Each number is 128 + 24 x the weight over the matrix's rms, rounded and kept within 0 to 255. Layers, rows and columns count from 0.

# layer 4 MLP down (transposed), 1536x384, rms 0.142, rows 1424-1434, columns 192-255
[[126 131 121 131 161 154 167 106  86 170 127 167 120  85 182 140 165 174 134 155 107  98 163 146 161 145  82 115 136 112  88 138  98 127 118 143 148 137 150  96 116 122 116  97 137 132 143 110 149 143 127 132 139 145 135 138 142 145 137 130 117 160 121 147]
 [146 138 118 112 107 124 143 105 105  86 119 131  53 108 127 140 139 111 119 114 125 118 106 174 113 166 141 105 122 127  84  90 114  86 100 136 131 104 117 107 147 102 139 155 143 144 151 104 124 113 156 131  93 147 114 121 138 112 119 141 127 152 121 133]
 [117 147 123 102 151 120 109 129  75 148 135 172 145  60 102 142 130 129 129 124 143 112 112 135 135 115 107 168 147 115  84 126 148 115 154 114  92 105 120 119 128 108 128  89 106  94 146 146 115 111 128 115 139 124 158 145 147 121 176 111 152 118 183 110]
 [149 135 113 132 132 133 113 138 147  99 126 121 159  97 117 155 138 111  73 146 121 131 163 131 106 125 124 164 143 128 151 155 147 155  91 125 144 155 156 130 148 139 112 133 128  87 143 125 138 115  97 105 120  84  93 114  92 108 177 101 125  93 114 102]
 [117 107  93 151 111 106 108 129 112 120 123 136 120 127 127 138 104 114 158 134 164 132 129 145 137 174 126 158 114 128 107 159 133 153 116 151 145 103 123 125 123 123 116 121 130 140 129 131 131 122 124 132 146 137 133 114 108 144 144 140 145 140 135 139]
 [154 130 115 140 125  92 121 176 168 120 102  98 164 170 153 150  71 146 119 144  75 123 149 146 123 116 120 131 147 158 124 121 125 112 155 133 167 126 140 151 140 119 155 120 135 184 141 121 137 150 119 133 107 103 118  82 126  97 142  90  69 121 162  94]
 [121 140 164 125 103 111 122 105 133 162 134 163 112 114 111 131  96 131 165 143 156 154  98 141 117 149 175  88 149 101 136  88 127 154  90 134 118 115 126 122 104 131 144  84 124  96 128  99 118 102 146 123 127 124 126 123 145 144 107 108 179 147 148 125]
 [124 112 114 148 113 107  82 133 102 141 161 133 111 103 107 140 136 124 138 160 110 127 125 104 135 143 105 110 130 112 177 118 119 105 140 128 100 103 132 112 111 120 124 135 115  94 150 113 123 111 107 125 182 103 142 124 120 139 141 106 141 135 134 139]
 [ 85 138 188 129 130 131 138  95 164 114 138 152 124  90 127 102 136 123 110 113 146 145 128 132 125 146  84 163  52  84 178 129 168 138 146 148  83 129  83 141 150 117 161 100 115 124  98  98 126 114 155 107 114 112 118 124  96 102 150 131 131 108 117 128]
 [149 132  95 102 132 126 124 133 143 130 124 116 152 120 141 105 145 132 139  97 123 123 106 143  66 145 120 153 149 130 185 108 143 115  85 145 136 114 150 151  82 147  97 147  65 122 180 119 116 122  80 135 137 155 107 143 133 119 107 113  89  41 132 157]
 [111 116 124 153  99  69 122 112  80  94 119 118 153 131 149 146 120 135 111  91  85 109 112 104 103 147 142 111 112 114 109 109 107 144 149 117 124 143 113 174 138  83 121 125 154 120 138 117 205 154 138 174 133  90 121 132 129 126 101 152  88 116 133 140]]
# layer 4 MLP up, 1536x384, rms 0.147, rows 1425-1434, columns 192-255
[[149 146 102 160 105 115 100 109  97 106 105 131 149 111 158  78 112 138 129 142 135 191 138 143 150 158 114 111 137 109 143 133 130 163 136 132 115 129 130 133 134 120 137 127 122 147 133 141 115 161 143 119  94 142 144 118 115 113 134 110 107 120 151 110]
 [ 67 107  90 150  84 115 135  77 117 129  89  91 141 136 142 148 119 109 138 121 124 126 133 116 100 113 145 166 128 143 139 144 122 161 130 170 117 102 126 121 101 101 115 152 143 126 165 152 149 129 140 164 127 150 148 127 136  99 146 158 113 147 127 151]
 [119 141 142 166 139  92 153 175 128 144 146 126 120 121 142 134 132 137 137 170 122 139 110 121  88 121 138 141 126 173 165 142 157  93 147 125 126 118 156 169 129 101 139 164  77 120 140  94 113 127 131 104  90 137 140 147 169 163 147 133 157 121 135 115]
 [130 151 131 123 141 122 135 139 119 144 130 152 106 138  76 113 135 124  54 134 115 105 118 109 115 135 127 121 130 127 155  90 117  92 143  81 141 156 128 127 119 129 144 156 130 139 140 123  89 144 157  90  97 112 132 119 138  88  93 144 112 151 137 120]
 [138 130  69 146 135 151 163 160 108 163 110 131 118 107 137 121 164  81  96 123 121 133 146 163 165 142  83 137 104 150 135 135 143 114 159  88 128 146 114 109 137 111  79 146  69  82 127 126 110 129 100 135 161 188 147 126 125 171  96 166 135 118 143 134]
 [113 138 106 104  73 129 112 151 130 146 146 113 116 102 117 126 101 130 118 125 138 110 140 187  91 109 111 124 126 126 126 102 148 151 114 121 142 130 129 143  85  89 176 120 131 142 113 125 133 138 108  98 142 138 120 135  94 124 120 116 144 125 167 100]
 [112 126  82 127 138 109 146 138 120 119 119  98 140 104 117 141 122 139 142 158 139  91 128 125 144 106 137  98 127 105 171 118 135  90 128 110 137 169 104 110  80 105 102 127 104 126 136 128 138 118 102 109 160 134 143 139 109 131 129 112 101 130 158 134]
 [108 134 168 121 146 139 124 166 111 155 122 150 130 114 106 126 145 125 115 163 112 136 136 140 109 157 115 140 124 117 154 145 164 151 187  99 131 117  99 126 128 112 120 110 144 120 150  86 124 119 131 115 154 111 108 127 132 119 113 117 146 120 148 122]
 [136 128 145 148 189 116 140 123 156 106 133 131 103 144 123 143  75 119 110 110 175 128 104  96 154 114 139 170 116 163 117 155 136 132 136 137 113 154 113 109 135 131 120 102 145 125  79 132 127 135 126 133 116  86 113 141 128 156 106 111 112 117 146 134]
 [142  87 129 117 104 136 147 104 110 138 164 129 110 135 140 138 130 155  99 132 160 111  96 132 128 147 100 121 146 126  86 121 137 131 126 110 124 122 100 113 133  99 105 135 177 146 136 118 143 172 125 139  98 140 139 137 152 118 154 141  94 122 132 103]]